config.yaml
n_head: 5
vocab_size: 918
activation: "tanh_gelu"
qk_norm: false
tie_embeddings: true
init: "normal"
init_std_qkv: 0.026
init_std_up: 0.026
init_std_down: 0.00581
grad_clip: 0.5
schedule: "wsd"
decay_fraction: 0.76
Each number is 500 + 25 x the weight over its row's rms, rounded and kept within 0 to 999. Layers, rows and columns count from 0. Numbers have three digits each. The size before them is the row's rms in percent of the matrix's.

# down: layer 3 MLP down (transposed), 640x160, rms 0.0761, rows 594-636, columns 0-159
# up: layer 3 MLP up, 640x160, rms 0.0838, rows 595-636, columns 0-159
down594 112:493508548470497524506480545504474536487448493489490492463467478527527488493542490498513485502450445464536509480505489533508499473503495547501507498508470527506484496531463509532534473499555471508484500496514512487553473497497486486472507473549476479492539557486495495508492519532514511489550507471492473498515515506515511486519516489537585493492513500528442507478466500491469517496490482517547529520499507436462504488469491499500517464503511508517501467530484498479478503474510460
up595 099:536541507499488549530465555495507458514465493525476516482512542521477498514527503497483512451487504447517500517470508530498485542486487501487495509447472465513479544489497495508490454530466543535484455503513475507547523491500479505496498526517539508467489493514509519511543467432522488488490508481471510450529481509516511453525509521528503534523547491473495492515457454493532519460483462499515504489486461488542508490519509496486511526508494520507486494499475532466463506492486527
down595 098:503510520516511510476541490450472520511507469502480500499489476539490497523482527547500517480510525459512513534509504535512554472501493481490497486465487484491509501502522547561500476456527505462494516472474538548492542481550505509506512517516511522527524484510546521471493486513468481506486436514479476501484486509510526495508523497474470469518492516481484519488535518486513493490533494478472496447495449531495502499537526492478452540497497488495575483483528551520489478483443502
up596 095:474510505486496494508496572512518479546549449488452485506522510521499502524487481519473508476484501479497501459527510491501486483492502481493511551505496477477512532523499474441510528530480468479509473465441436476519509505456522479503529522486535485474462498499467522491536500524504493479505533496491518519514486516504475506526495507488470474559495482514485519530526541533483531547530536456515466488504474542467476471493498489498532463556501548487491498518474487521499510497501485
down596 101:491429466469505508512503486517493470477484509521500507467494492538478531466463523503510450585492509473487497524509508472534517511557494509503504516459502514508536528521507470504539496515474520500495489532559526523510512475487497498504478486524487524503535525476495514491451445484533529476510511505502518519525486519517477486507515521532507480503493462527490468470519471508527512493549463550517510452494493546493495437486517473488517492503476515501480525535484492480543475460512505
up597 110:514446499528505531482493508485496500492501538522495451487499539503483534469497529528521454491479511519501517488478487511512507488489491473542508543482498523528438492528483442522484495500526534494534493476465481528512496514510477482478484511490511448524519535501474564550512490487504472528533490487500447502521478482522531534521498520443467520519486488517487469543486529504464501513574519520474476533469492474500476497496454495529526484453481489486507507517506526501538513519480514
down597 097:463549486513522517529516539495505541515487439539485569479534517498495476509520511506460532452508512505500486449479495497510512477476463485476501497474455475498481508537479465498435514532522472489479506509539548508500504526553492544491493505469472488500506506503500519504541515531449526453537494519513535485475541526501484506515473502482509488515522505484468535539512470465512469500516515525538497527453493503511507499512482491488452524483478478502471498525495511482507512535490486
up598 104:486507485554476513514504498472486466465512496525537463487500497474463500470496460496508585487473491512528491481457501512522525528502486511452469506516477502476560539493485519493508521490491523544497510501534513512531541478519541474422458531452497516507492496495484545497534494465517515478509470467519504495467499512466508511510503490551490501481531533510480480463480518466517522487478528545509524504487503485528541527530524496482517539505492524476484503456522476508499488504475503
down598 109:507495492479489497538531495498518484540514484546527491461452508468505494481463517497515527492534507481515483472505451524510487507489493521538481503485508522520517482471504502479458511510519477553489508514522524511475505487489505488502445523484473464517512495446493493468455501522511488522472513521502515544530573495516494463514485496550483539480534504481515535508497542477522539480536487522534500540470533488523511480473483459509447467506533515557516542502491504485493513530553506
up599 097:526542507512509483524470477501461525540473535504480486495473504515473554462554505482460508477500475525532536481456512556463504552504499488531485500543487511530496518528509487502488489489478499473525481553478547481464531517492502493519493507515480481477534506508525505502502495504530505498457485473530519511478526463526506439499499500544462505490519521497517521465471498446461551503490514494495499529447519492477524482485469511467533497500495473502469517541494540518482473503527497
down599 099:488494495482501492509506474489482484507545521518498522540478501544486513548454504503492501474489400554446526516549508507518494478456492486486465467498500537491501460509519508512487489496507515510539456475530500466499514519512473494518513521504521460497505446526516463491492510551518448532469514527455493457521482469494498533481532463454500496526487501539499500477523502513489491477496482466536495478543535476481489525485517519494497527465536496484509490534503499500508504524486476
up600 101:512515533504487498518464504533520509475471528522509475496497523477493484499523539473515482502497517525476488498512518488465480452538517495494536486503506498494543535544482484545472519499552500536543487541518503469465472482459503531489519496463473494486485495548491488515507480538490482501500466530483485494504512462553524537471521504510484465527456516509472546437506501436457504537507471509521460518547502481500493524516483517505527544489498475509539525479485483511496489455513467
down600 094:510516468482544489565477494486492529512500515477506524505494510491468493475519503508490490494501492438474485484492483513518465459524527465485486510547495495487504476533466499496530495474512494532488499495540489512460476471477503527527501475520529472519498517523526565513481486508510509467507442485521467488459501533463548540533518495500503492468537558514463541514483518471491482488526473499510536471457477544492513548480490505508479514516505521468485545519464472489453515527530513
up601 091:472515515544472488488540461513532484518486460464492477535512542462530476519494516537514524464506487547505486496452462474544481509500468503492526517490561475468459464529514576498479438514520465505505510525488537523493543499499469512496483515475512512484492530494496499509514517485536476496533471479497462506511507516485537494532514491486526555459492493509473491534515515505487478502523507510487490498528522507510523539536518468495522492468517481518501513495493469515520499435470516
down601 107:474431448548534501523523490497462534516528465502484510506462479486489474473497546494527501462499503535508462528495555514532480536505483513517486501482467557518510548511573483503539482520499550476541483519513518474480507533483489502502525502469476490487498547546487452522521474497495486490507508500524486501514503494509488483505506499476464495489482521473516507489476487493539489464489481510530475481494525486485484446522516479518431520510517457522519506497496501524519531491493521
up602 111:490476485452518540537525513467486441508507464479499517504540493498554517529486479507490469504504514486486479543521495495487457512459511500501520457507447485511481505530488530483482510516534503490482451487497478454430469502514507511507502512487499499479478509485539503500488488530509430501497473480521530503450460449485462514465513469525526495491514494479524502445505488527488517556485492470538491469528526528524466489507523470493472521505504492497507453501508500508492514534456507
down602 104:489501526491459530528514522480504505538528467471486491495477497504499478452432485538503475498471510469482510506484471488516476549485501491497496454504441479493458481489465511523510502484524530488481524476474521461479490569529493523572497494514516455523543498517521498504462494504491490516502465492538522483498480502458500515520478508518500502516513460529485547516490479508490510450524544484513534538492516456483523546456531513489476471469493537495493494539503490489486492482516523
up603 081:520515524476473512546535497490482549485500488476514455490514499487490528486489472511464488517439498477501519506503473525486525488523494497517518499556496495477500493490473481468458503511524509444512478457478452534477499465500529446493515516489473501486481503495504506488491502534489531491484515543514474503480497495536462509506504481491500448531482532514465520517407505541478503480528506534539478534477482487495504446508493446490503550516497504511505509521524548501470485496547510
down603 091:525457444526603515477522513491515483481481548463513514508428444462513512466502478503473506509532462505464467478485495486494505540486494494479527493473511465487497509493525511509489514515528500511518475510448489511515509541505476547494481488502475486495498498513453520465532486495577486517483479482561512505522479497481542520493493498492521473554538514469507492480482517487522498493496490477529482492465488496522470526511500531465494506500498494463490493501465500491500497529502497
up604 097:481488498498505541495504488477549461519467543495530500496523541484479521523486511508497529510486538480531510500486504500484481527506497540492540555505487418540489493509490495502499487480523497500523494518511524500503495503537508475506505463506462495472471572538526488490462488498540499481510427532524483505502490491479493508496505506488519505451525436495521507505488539495469494522499433484497494476485499520446508493484527503495520479499489450494512500542522563479521521502508450
down604 076:508513528528510500486509534506499465515509481491506482478451522521506481519496477455507501503491490506463504494473521562499482538537476573517495511523483466502513480491499515504536492539510547515532464516484472522458504426483462493481470511487455457464468496492549524533464490494494496531511519532513458510466484523494488519470463502509487497493495489491496471454468537487451514481513478518505499524481516529550477520476535512523544527487497532503466510475507546485483480494484509
up605 098:531501500502524511512458450461523425522510529498481485517503519515514463553465497509467465501495500498463454487486492542442485513508514531493510490450477459505486469484494540545503470522463476499492504517519468514470539467500498519501533504489502491528496492492566545497518507526494445522552545452494500504509485508505465506532476537508531526500494488520485472500491490540484490513470504513503505459494476517488481535536493474504479487477472495516463512477478521488538477500506521
down605 104:473498495493423490508550517509472482498522500500547507499484486499481494498538498511482485517510509528521533447485454528478495477488478530527546463546532476507524462470498501477492534519529551488479544503482521545508450495529476508481518513475514510513519473478509515481497517528518479481508496525470497527499530509471481486506519485538493497495513493486531563481515491490486516506515550497471482462493500485477456546528564491486494483522465507471557529482459500476492518487472509
up606 109:524497518505472485518504511521456521483510441481527487480487529510502461526493465491551481490507514515487487453485466479534479494531515491507514547523504520472497486501481502509500493473538520463493493489478498489517468534523509493467470546518475478489531543515500496514463547449443533511481516514504510494483565486495507503481509463474524509480484485541496511480543505513469522506526478542526496543454509482503524483568518492492474500495492480502537516508549532557523480509473518
down606 094:518503478548470515474497509539558474542536501505486485545482464498533503476494494483507516520502505495532489484494476539509536513510531456510513506503490526523486524494473476513528492508519501520487516535522505523489482498511508512486438525506518472558507476473464471475475516485502535444483475517489521520543523465509510536507514531502480524488521490527453521511502546516472464505439517509472488473504482460532520554500474447501469520483566484518507488522492519489503475475521512
up607 092:534572520552513506496516523542494558494468467513470522481510489488534468509506503512510526491479508515498555472529522508510502457472456512527513478471437511485525521538487532526491456497512468475497477512487528509496488481512494509502471505504499492456457462511513498527512540482503486535493492536468505404502484479503507511504512489469504487540502527496524535501522498525500457502496504532493522505547513509507551499499508505486505500506495524504516480459507440499502477516457525
down607 089:500475482498534484501497485509523464515458524450503510462498536513473495494497508491500479488447527497482521511513521446479532507474546480511493505481511546519463517518488453511533521497503460542535504520499518525468432474517465460560490519566514528498488464516518470471490517514490479469485538475494513492481510531496504443529505544457497460472491507508554481494498504477528449487527487526469472488532515494520487528523486479493518517518480485491499489523499515479508507475497521
up608 107:523519498488458506497498534548516507478498466515465495513481507475497502515492551530495495447507526504567512493489509533511525482507504475482549494461514537502460451522532467481505528505501531450494523528508503493513490496492478488513485517513486550469507446499484524476470516514501533499502505552516501504472487497492512419552529487477495486511482526478497485534487512468468495485487502505538522500452551540485511502511541499551535509511506507469457451501514474476514494513504482
down608 103:516490509478440518487545462512473508525505444461486476532487479515459538515478494486494514530461486495455485496485476491498505509479498521462477500524461527540490500485524500507507480489483488497535519460479507494478493519489478535500501485514515565501487499499532543538518512466491494429523524516505458484518525516511488503541471541494488458525484507460537541493516481503557468483493524524510540489496506523489463537475471496532480516506491492509528513549464530454491504485530496
up609 098:480464531524505484483465505506540471510527469488471516488552468455534512487503552509509499506466477545538521463546506511493492523519510467464447473504473508491495497521500466455517491570498499556492424502504493477497486491456485499479514497509508517513503491531527472503519483479498502489506517459474503522481484550471472495516488499542447454493501508505486491474514481500517523497538451487527513525505499500516489531498500495513534508470459476479479507522501469558475492483483508
down609 092:501510490450531518469501499480455501506522471500478514497477484498496529488510499534562519494506516512506458490513529516487514543501499535492506505502540473504507521441555507491521454488522478515506521494529518564535512453474526530477502462482497467474534455522545497465463506487491454498528479467481510504474511549477519506504499500501560505514504518478507486449508484508452510515493533510498541503460486501465494530520504463539546499496515506498534492539503510535503458509493495
up610 094:531511545502481486476501493538500531557519503513466496487508476470477489463485490476533502502505500502511483525506487537493459477499506504526502476477475472537511497530531512502540460489456492469502524512451546538472499500524433535466466475482463536464462474477552550499510528509522495501508501518480510524473460514457525477516487532471498486496543493473537469499506510476477473496494494502472526511462513489531501498532513504484499531473540526531492494502451546503503493545495481
down610 098:486479527474521521527496521543506469485485520484522488512501509472437508533512529481453508490536484463481469439523546513506479531500522565491504528492441509481496481526522482518510546478460523470497505475519530475510532451475489523483508533531475512499513535505489476535541512472496506487501476507433507497498504510517462489463537514443477508487499503476491459507523505495472488506467522566478506495497548500481517469513520506496497463493476504494502488503493455496486476482475507
up611 099:483550507478510515523514452508495491479506463503483518500489526505534479481497488504421499472483487480470476533523514503470514475489473506484545489509495485534496509499470535467455497499468539536521478503503504488484488528493484501508538487508513553497518506446536520517489516534528498508472467477461494499477459499461457532458542487493499478483480540501463529552498473477494485534474516450468503523539538487498545487529485472458474484485500505528503555500507476495481499467506507
down611 097:460504520493496524505543479520521534516479514515547513503492533493500466495476534510518467507489514474511489502499510534457486514473526501506522469499510537492504495506470497483514467441498553511504514512518528499503509505491499527517529485470475463478472510508481483477514486498497540481499486555438530510539500498481505488486511524494542534462463495499486505577508546474501536458483485512486475481506515457508500457447463480488500487519521461527538569505467490498526501536534475
up612 084:503510524540429494465535483457501510528497502466483528469500481531507461549506563507544502516488471509487487502540467485481514528501475477473492503532494500484502481457524518525509531500491468516536556496438499540496483457508486513494513530534539499486513500497493493494483492503479503462523510484462523483452507511469475467503498532492519549536519475525481489498495491532525490484523522464517507542475511477501510485512518507472510531509459527480514510520501523504478496476419523
down612 106:498483476483565509481493506488472514509508506506489500522495495454550548467501470500449506459499529505531488472525504536513520538517497500490520498462490530506513512499519490550521479484510558561510513529528507469476463517465532513499471482508464471522487553512458506494507503484484514513517458526525496444511512494500476462506478484506509450485529517480508489461531509543491533487518507521486514469522480525480517502477468534515468499498521459525518501482531543552515514539512525
up613 080:502477480490457501527473473543488502480461530522520523505441478498468522501487514500502527488482505521505518523468494502485502504501480497511506502449512489506488510540538493487521460516482475472473458543539482485497447507456491493484490499516540479452493489495470484491531532520472515528467510528504463517503472496528511552503464491490511518514481480471463506569456490517450510548495465550473530541491543490541493508480520496510501507457503474493528488484526495517560482496488488
down613 096:469527505510484556503508480492466488513507481468525521496495507458510528511536512483470490457532499483498521463461482487509455503511531503472474499536470506499464480525492503468478524485524542559503520525525514479464475491518485517539501495536482503510534510507541539500522495523505507451491479559523478498493468517470483462513489493513534491510498520467479484460491517473509518496494505460500465565475515455516546496506481540476508517515471518486513536453519496507541507500571506
up614 081:487521486492436511475511498526506484480483444497482516493513477480525506476541540535525552457464515469486493523503471533485462532454503492475533510501464492509511490517549520510519429522524519525524502511486484522525531486486467480481474500493517467495481500464479558519514520533492495480532521473504506499523514553478510514489550529465522490488509482515499508491530448478489512542439512524457517469494487511525504513533500500471524528453512489474527506507507527510522525503519507
down614 086:498458484501534473544506487516503518514503526502511519502446545518489523466473486507461496520481469475494506461461473492513518477438464523479509488499507480493532506490449483601499525509496483501528467506508498470509481516516528495496502494557500447510543502498510496466459511515542507491531564516476487505521516487524512502509485517497524494494503512503471537507520480482489501445494488493504495491550519515496436444473487513495463453512495498501480505521503523511476525495467490
up615 091:511472497498454448503502530471486499482485536506499471539538488506501474483516521506517511492527457481521500548535458461500514505492466487515518482459519500472502508560440467485519470484516502494466484489529508506497475496469516540541504507496477504526469473531503507480470530452462504487500523555535485488473508478530481504465527496530527490507538517489500539467463500434503494526516499545502464493509516512490580509502492496492507475523529480503524534509479520546490505500498490
down615 085:508510442504513524484494481498500531493505513476489500528500437497537501512498438484532465513521540511492511509518514486503501493501507517500497516492504483540483467561495501492504522519486467485535566459508483520521526495469511492525545516466530517537487492527559513472471490513478510458482482501508483485474476525502456496530499451502447526529510516467476518482514535526529475535516517484504504476530473480468520481504496488463517543464462474450494507477472453476496503530468494
up616 120:499534522488503493490479493502497484510493486504518485500504459470514464506457437500523497522490454488510512485505546513477467554518457459503537544513462426503484482493519509521507532477532474538505474489513491477489531504508516514477464526469443501476525536514534482490469485503481532522512499463512527478522472493516458492471489500435538474496516484537515527529484516468473503497503513544516467482486470488518526508540499535481535463503511466521524496527475523532519534503489493
down616 096:487530506561517534485476509534497487491491473475481457503506474480509482527492488499466498494483464512504485517545550481543459529539490500548500522485547521526508498504486459531477515484470429518514512497520492493504527490473514503471523497532499477508461552523512487505473462525450512495506477462501520469478501478495451505480521480492517509501495492495532513539453509487549465493459530513523508498492514510484520516508442512504536460496524498541537486551466486520497537501493489
up617 108:529542512490456513469460509490559492542508490499511509490474512502517482507512464496487538459530524473478535474476503487499528472480493492525513550502468505488526481539468443500472499542463503483496491505497484470452486532533477483468513456520447520509489509471536511515493496521458519547553494522553508494501494493514496499544471458490513507495516510552513493485512480509481472515487533513513465491492525449500497485517488508463513503504531528498475452521461520490480505553475499
down617 125:503535468526422548443504524506562513482501467522502544489486487490522511501495492494491531473512472467485551514465526434521505539496506529507501517522505507485548510514496481480478543501460519502500529493524497481518477509509534499511487464508468472520506526505503500518452485522460468513475488501545536515521461497519515490476495483475497501535519460493454537515500509465537511489476532476482524511482511468490513506543488498466500479486533537519486458555502514518487504494487478
up618 091:487493527495562549473504513477477486491484483490522493514541490477516510482532517541544500477513490484488519471483505492536527512499534500462479489473488461500465513482467481495506478434456539501526486466497479481504471505499539464471469534418451526469488490498487522446469509495465491474492503494513510506514496476470488473448492516503520462480546514496469463522518493501482503502496464484506478473519446497485487495515502472496464524488501514543475499547521524518524509535513504
down618 095:472524479497505525576517506545496498515495506491508471481510460524513540502472503473495508521493478486496492459482480499502466503547473495544492495515506529513439504465535486507506502516531502512491479573481497505485497489517459508493483507572489483539511567525501490509543490495542498482529534478526506504510509489511443496531489487527488492478477516508477473458512495477499473503524487505488470528484473532492495512410471477512527487515497543456531515532491497498504488509501528
up619 104:505502540522477508483477496500457452482547485492555513495509504555521514498484442506533508495485477544471516500511495508452484494491515515514467511513485519505505516496480517478488505525497495532526520515498516501506466489510462468547442486515551534508500537516493488492496517521471538466524499486493498513478526481507514495518516433499465482463539517526477469499451483502508504482494468540522530502512547489480536505516519477501510509541459563483505525498501507494508484547426498
down619 102:516505492464550440515489520487494505491492488489500496552503532506549515466517504524431513512543544490501470461479510502505538521514532561504490509484480501517482540490487524472485520502557570475498511527472484490475528494506556511499479510475500481502496503496491464515528491474514491517508455507502477520533502463509529527462502510519536477517504518496495438460514514456505515536495512523456521486468515459502514500522510545501467493473508542531498539517477499489499509501516483
up620 112:477497532553499492506528487474474538553490530495510480477555478492498523475513516510501453546484509525538472485471490495504542490583505472488553527469478493493477489495497468487490516513480552494504504518514500459511474507527536539487491527520506463495477502521521483475514494515498447471483503549529482471501525522509514475453458473499478463546516493499495481490521538484456481511559483490489492531493486445491496513501512501497529500458506503505493477512506512471508511516452499
down620 113:484477477495507570543519472469473473503551532518540504485529526490496491518501483464499479511470508513546525526503499473511542475530507471500516472502479483478495477539499482492487538493491496515500466508499475511469517517515482511450489544526499443484458463457497502484515470510484548493500532543507479477513484498464512525506494535500454490499566494491493516494528511516527500461524465519454504496538500531497481530488520466504494526484507506527526484551515544453477502505543501
up621 107:500511545553537492533489531455519527488478512487496494543509500480535523476520479464465511502544497485491486533491475486520515468504496492494506557491497488495523505509508514475540505527503484534526487508417540530469506515506475493506501543531523498487525534468467512456462533520492499501531496492465477496513488513502486473496500501480536514451470525485541498547461484518501520479521466525502501472565519463485499478519490504451542509498526499544461504498486502492485460501495460
down621 096:470505487508478568454545470529458489492475557513484493487535498497515552532480468476519521504521487470533466468512516461514529506531502520497497500531510465529473518459557549513506517473485540476496527523522521467495452484514537501443539494513480517475479469493469518483476502503510454476544505495460490496489507500504507487516505477531533483484522484498462502467484502514479484446457519521471495510526500527497539484516472506472472487503519527508502517512536511467499503493506519
up622 095:479536553503499502512538534493515438516529490474491519501453477510489467541484499520527509511504509465499511499541459509499504492523471482472491460477528503517506484512475517533487483556527566497506487474536500450475511435556500538521546514479494498496507465492508517548506503497514508532531488483518497520521495533481495497513488495507499464517485500499483517520494533489479480489502494495520487481466475498533573518497522471513534518512487559479497566473522508489467528512500516
down622 101:519476458517517531533557495517510491518497473515500525491487500506461479504508456528501474516488515498496506507506495473471488476520531519517501534517490512458507502555467481510514460508492481563515516503507485499468529471485496457496508461513514490532494575539486495512491478501485492436468463515476513481494500496520475513509496453505514535499488502508518507485520436492535509481521502478460464514485480509492497513444537576441476455474477455519518491508487519511482488504484507
up623 108:491477532532536507512521503489474524546513510509486511509487503521529513525535489478487536504522504515488464503463520491505514508531534534497519485448493513469477507516565492501513457472479489492524504472491510399505526498493459518554521516510469491548479505468502489467556481477496507508464539457498444499506502492501505481495519516500485508474509503473520521474503520560495474494519504523494495525427505517494518498517486493544527498523468564490515516496481473488473516524499498
down623 114:465525509541501510489435453494485488491525497490520543496521509499491512509508504487502507524502483468496475441503476511484464502504508527485451498485483541470465482517516540459487483509482512455518516484546474478508484475501541543499518466492474487574517536515487503493554473503494503513493535474507523453517514530545497502505517530476479497460530468528515516491485495515498505487467525511537475510475515530475533505520457482458506496456455517487512471526443483511501497486496543
up624 093:499484516520468477522454480504575485529506563489528513492531529573498506497465501507457494503509480498594500485481503512476511562505523469516515505497492488519505459513538512489514507507463541502490515503463504495486496442450492479492476526481471506491516488500507502485524517514480525492498500484489522467504528514522536529501483495512507516500517463490485522524519512519525546476510508495515452538495508503484484500497485473474526433511519511508486498440516528521520528456505511
down624 103:502494466437510516535463508499494494529476475521516509460496448519524537532521489511506531483490556447509498458505502495474468443496492485517475506457499531508524496504490467502476479465490474495523499495522483521508484483531462505556521549484513537485550477506479484490475504468473530473476451469469482500519563522501473485503526537491500517475452503498533501518508514542482478503524498475518500506516473501476507556507458513492536501483507491554499477502517465515502524501481508
up625 106:480486498502488481485499510498508535485447506512486490516521522506505480486550476479493534529454483516492461484500575523515518501544521573499502491460478531520484554497516470487495504494492475433486495456482493497520468533498499500513475505453469549515550498529500497476486474528532467497480456534488517494504544501457467477485514528519516462514513498482499484504531494505531499494480503477511520477508495482469462458495497539532516509473525537437504488474516484481511475515502488
down625 097:517502496514502507506501520498521458522507438511505527490532525528462540509532516490516496476507508524498498491455545501450550489484491464480495571496459515486494510503479466439486526502502519519459464483499483528509510533481467519513503500505478521528499514477458497494484499498522539485502489526507491469496510481541456504527478481523487548494463486464514502463456498491465464501516513493499519540515485475530515495524528529486480490505532479545465473565557527479522488500514525
up626 106:509485525542492500508481541484487497488496467467505525512527524472505508477478484497535474494422454460458505509477539549540468439529485491480517534488440475515495504496442493486497498512528479511493535510487495518515472454502493484470516543527498521512523515471485486466497531480485447513472496493488516497484490494535471521463500485482503466516468481477475554532530517515486538499534506502532472518479488534481473519537485496494495537506501474509487534535539528518506489514517481
down626 111:469486511487505457462530512522457482456513538501504495497508470469489528542497487484489511510503498525518519512527467463471496493503503505499497529505505498500492501448545527481532507535521517508472492535455486497524536488501565470449509512478494509461523492517460521493505517464489529516467498497500523494436475505523452489495501506494570530480474473534531487543527538501483538432490488499522449530551517530483506477481529496450500506497507506484506519527502504500507495512467502
up627 090:510516534487484491510502498483537535523496467461567499480495501463505506510468503505516504457460489518475484519528572529506500545525466530468454516518528514464515481474530489494502468493481515499453494488489493500525511499463475488510473486506514471476538501512487522508513470509521535469475432453537483513504474550515508497488530469467464527536504526534482497501524481462524521461490504520517507514495518508501523491537511496519567518495501510487502498472478517446513525505467539
down627 094:516525458469561482462493481481480485471526545536489455477468504480498477499459488491465498522516478527481532516497460524513513460477531472492555486510493449530508518547513469503487513520509483508529488538495527497490465513522471468496520506502463535537501527534495493491498530490465521521526531527485510440527433464505515514498522488481545483480480476494535503489517518533499456516541475483505503508519501486499465502498457506499472460516514522538510460491496466479498511516513504
up628 101:486530535529501523510477531471514529525509465544490513462531527504489500488497526468509479471503477489492498474521480547505513538473504503528424494496482479472488472479543482519510493493517509519510540506486492518510469501535534522478495506506529461490502462459508487510409442487513518506504457476504512492479492489499551485492506503494505504469530492494481506452487504501542551514528490514514523532526497460530526495558480500479471512466487508500506500487509515578496478492469500
down628 098:516507518482512518532537523514462514540538479521491450493505458517495508513501531517485540515508511498532508486534465557481537473505454459470513497490488510494517521466521468503509497481546521541441483511531476516465503492469508497486484520525464518500483467517495457529521554476547469488471474467495465448501456452488518474485481502527506481486484508503509494497470462490490540488527545456505510509465480484522466482480511505487533501538513451476501527490486505506482495510516526
up629 106:509455515478488519562535489480512503503472505475541487487493478490533513515536517456499473524536515520474555490514564499465514500466515535516453495513491507563492532502509478515534493558530464515501513486514501525498500489510546537482470523467492494508525529503555458491483511535500510480560490503489531444511508490494500467496514512505519470497526499454508489485486508509544480544462485482488529507495511504498535525518490533511504473484473516532491531492473519529535531480492481
down629 108:456457531543489503514537524499497491549488489531554562497519491514468528497510503503492502525494526493528536493496444533464517493499484503514478487480520494516476520490537466498452507486474514506488533485499500509517546501517516526522474503491485441468537478480524500524514511539481536480456500498460512518518504473493459527534518501497497446515535481495498462477476476489511475456467479519507502486496457518558485465487487514507536494482518521492559511494527513520463520529466496
up630 111:477519503509490522542514503486512493513522507536524508509489527546533467531481466513496506471512547511510488509493465509500476445522442519513492487476509492561463511449514449516494533492491496470451528512520503520523468501499488526496515504507460489527493529494472525513560499493461473447517435519473494483484549486460490455465525539509493479535526485479480495497514518493522507455486513487498475514496514464501525485494514481459496505501487496447555511513519495493461515477491497
down630 105:500526555476490480490476511429525530517488492505483484505524484505520510527498513501499515459489495447473508437517512500476512518490474457502489482515497481524485476515471488516534476500516559498479496500494476540550538481468559499485568469513485533511521517504501539492518496490507472499507475470518467462507483478529507522480471536493512496481545467527507504501521519492519497481489519494476487500503485496469536552487508495512480500489488484523471531466563508502468423530510480
up631 094:457533531530530536510483525506482512556502520490518487516498511462486510522498540503469523520508476495493476487479503522478534524510553508493518450480476508444422499501506500531461469474462506491488487457508504497515503493473500494486487486481536486492519493535461493542492479525451483480504543446515468527500463438474524441535490493532458478470503516495541507508485489473521513562514476464466488528511495529480480510480507485490489505485463520505503479496493496517490507507516506
down631 097:482483504492493445543519460489498494487525504511514511523494474513460502504505533454501513511498494478509473502482533460479458489525533505520477506511527509489469510484517519497535495478432466493482501532509490492471466472540490462465482514493488530543530511502533503475528484545452441484503502479515440540493506490531531513512492527509535478468503527523484497485520537493546474504519429493502496528476472540476503508505521461485514542526477518475476494516509481538475468519496535
up632 101:520477490509463532534502501476496457477499520543501516516531521513459486537516518501499511504517482487479501475516486508466518468535550484458532476510489498515559520545443491476517550503515478524467489516502475486484477486529496502484473516461494513527523501477518525543485479507495456509465475543472519483493450448538509487516482495499506508525508475469493457535519554533520506488493515482521497487474474491499486470512528522497495500465485461476465537507471537523509555490488450
down632 100:502533526528496500508526504519504539479489535487537478527471476495470514473497487513430480519507490481516499495469531488508569507515492536463508488516487509477416487472508494458498565497509498462494458489491482506483501492473506502414540506500497480522484511447537491522525503499512512530511454490510530499529487458489527499508487498493524502490500509516469498523487522514501515451488496490519500515508508510521497530475475529530538450471487501441459538499516495514499531463501494
up633 106:504510513505479470467528536515494472502475476461489502502528473540480500501484465521519541528521505480461516488486470521514482489516528468466518518507520501462513510500517492516528488458503505491506473503501504441492501529502520554484516505490520472554465519518534479505471534477491505503468460488487488502508495517541493508515525475533538504481510425490509466532463471475439565493486507498572523530485472490505493497548499537507485508490456491443495516479469511508491529511509483
down633 109:513507494513520519448539514526515493520446465506541476512480504478541508479482481502508498445461519518537473492490508466484476519453481458499467508522527495475456499473576532506476497472506528505541511487465467499475474499486492511473478495517531481514458523512504502475482507522515506525502474483468514509503461521551450505510524508514488494469477502536508466507537505535516493499511479497486550484479482557435489521515508532491502548481492534473518491501498496486470488499520549
up634 100:560514517509538493482460487490490498483479485494492486523511474492532494461515488527540517511536483468511536517501533499472496533530491557504500489498502494512479508502473529509497505474469535480461495521465494522469483525546493524507484499503515471554493497455489504482538482486518485471515489490488525473476561442494465518432551506503462469506499526505512486529480529491533491473495491476503520506428488472516477521503532508537524510475532476462542475485523550507476489524505492
down634 103:495494472513503474488479490484473493510471484476496529483497478500486530510509515484499490455491448500489470493483517513532501573479520484549514494470488491520496578493484522528496508515476552505529502509527471543456541533539509523500534504462458507498471509485486478469450490457501529516512513505464507507487485513521480564501497479500480540507545485500507521508529487486532480480522516488464565509488513468464508486486499468497528513524486495508479460523538475530511463554504507
up635 103:491467485479486515543510524503500471470493506509534493524491487526535503511487511459482520502533512570501600517508509478481468521479528520506497461511518497504513553516475532507517463523522507486419507496514482450466564518523495508521502543497500538505471506511472501510475524517552485524530481465489438513519490464512494479491489488541478462507508491486509498496530496503509483535467521483491482531499478504484495492511521533513512521489523468489521507452517489523506474516487471
down635 096:492503489568483466529499537460552519497542490462490482519508476481489482498497513560508503482524539486522519505529517502466518497488461513456507486481496515509478486541489496521535511530476494456533472487538488518452523525536511533472540499507494484510495524506493474484494491514524477472511540500478517503468519485497501495537510504535490470508525514493514454479498513530445550475474503514486476545474459497489537490516471478487510517526501536509508498561526574502499482532491512
up636 102:508479477452460530495526515511522497477511521491499521526527484531492532526494501492490493475518491498507510484513491526476510518459464487477519478526471521463469484505500506483523476506458518497487510548491487433481502533434517468509475516481496524524503498519489586495476552505513538487510502531511462483520485493491485478512475501508458484505486538480497486468467476490552487501540503499515492512459513496523535514535469515498544508512514533448531553503572507495515505513518535
down636 106:485508496488543490478522539497525548564521469519482492507500545500506491462485457488488456493491509516485504523510483498496510508494496502513457494489497484521481524483467534485527516481476432475499472497496475446529503469513535499430504472449502531510471484496462524517495482520516458481513466480501564455495506514540469503529486480539504489497493512537511485489521483499476520526486522497537524475508486463530465497515487489523492497553510543521469519509494505500465556521489470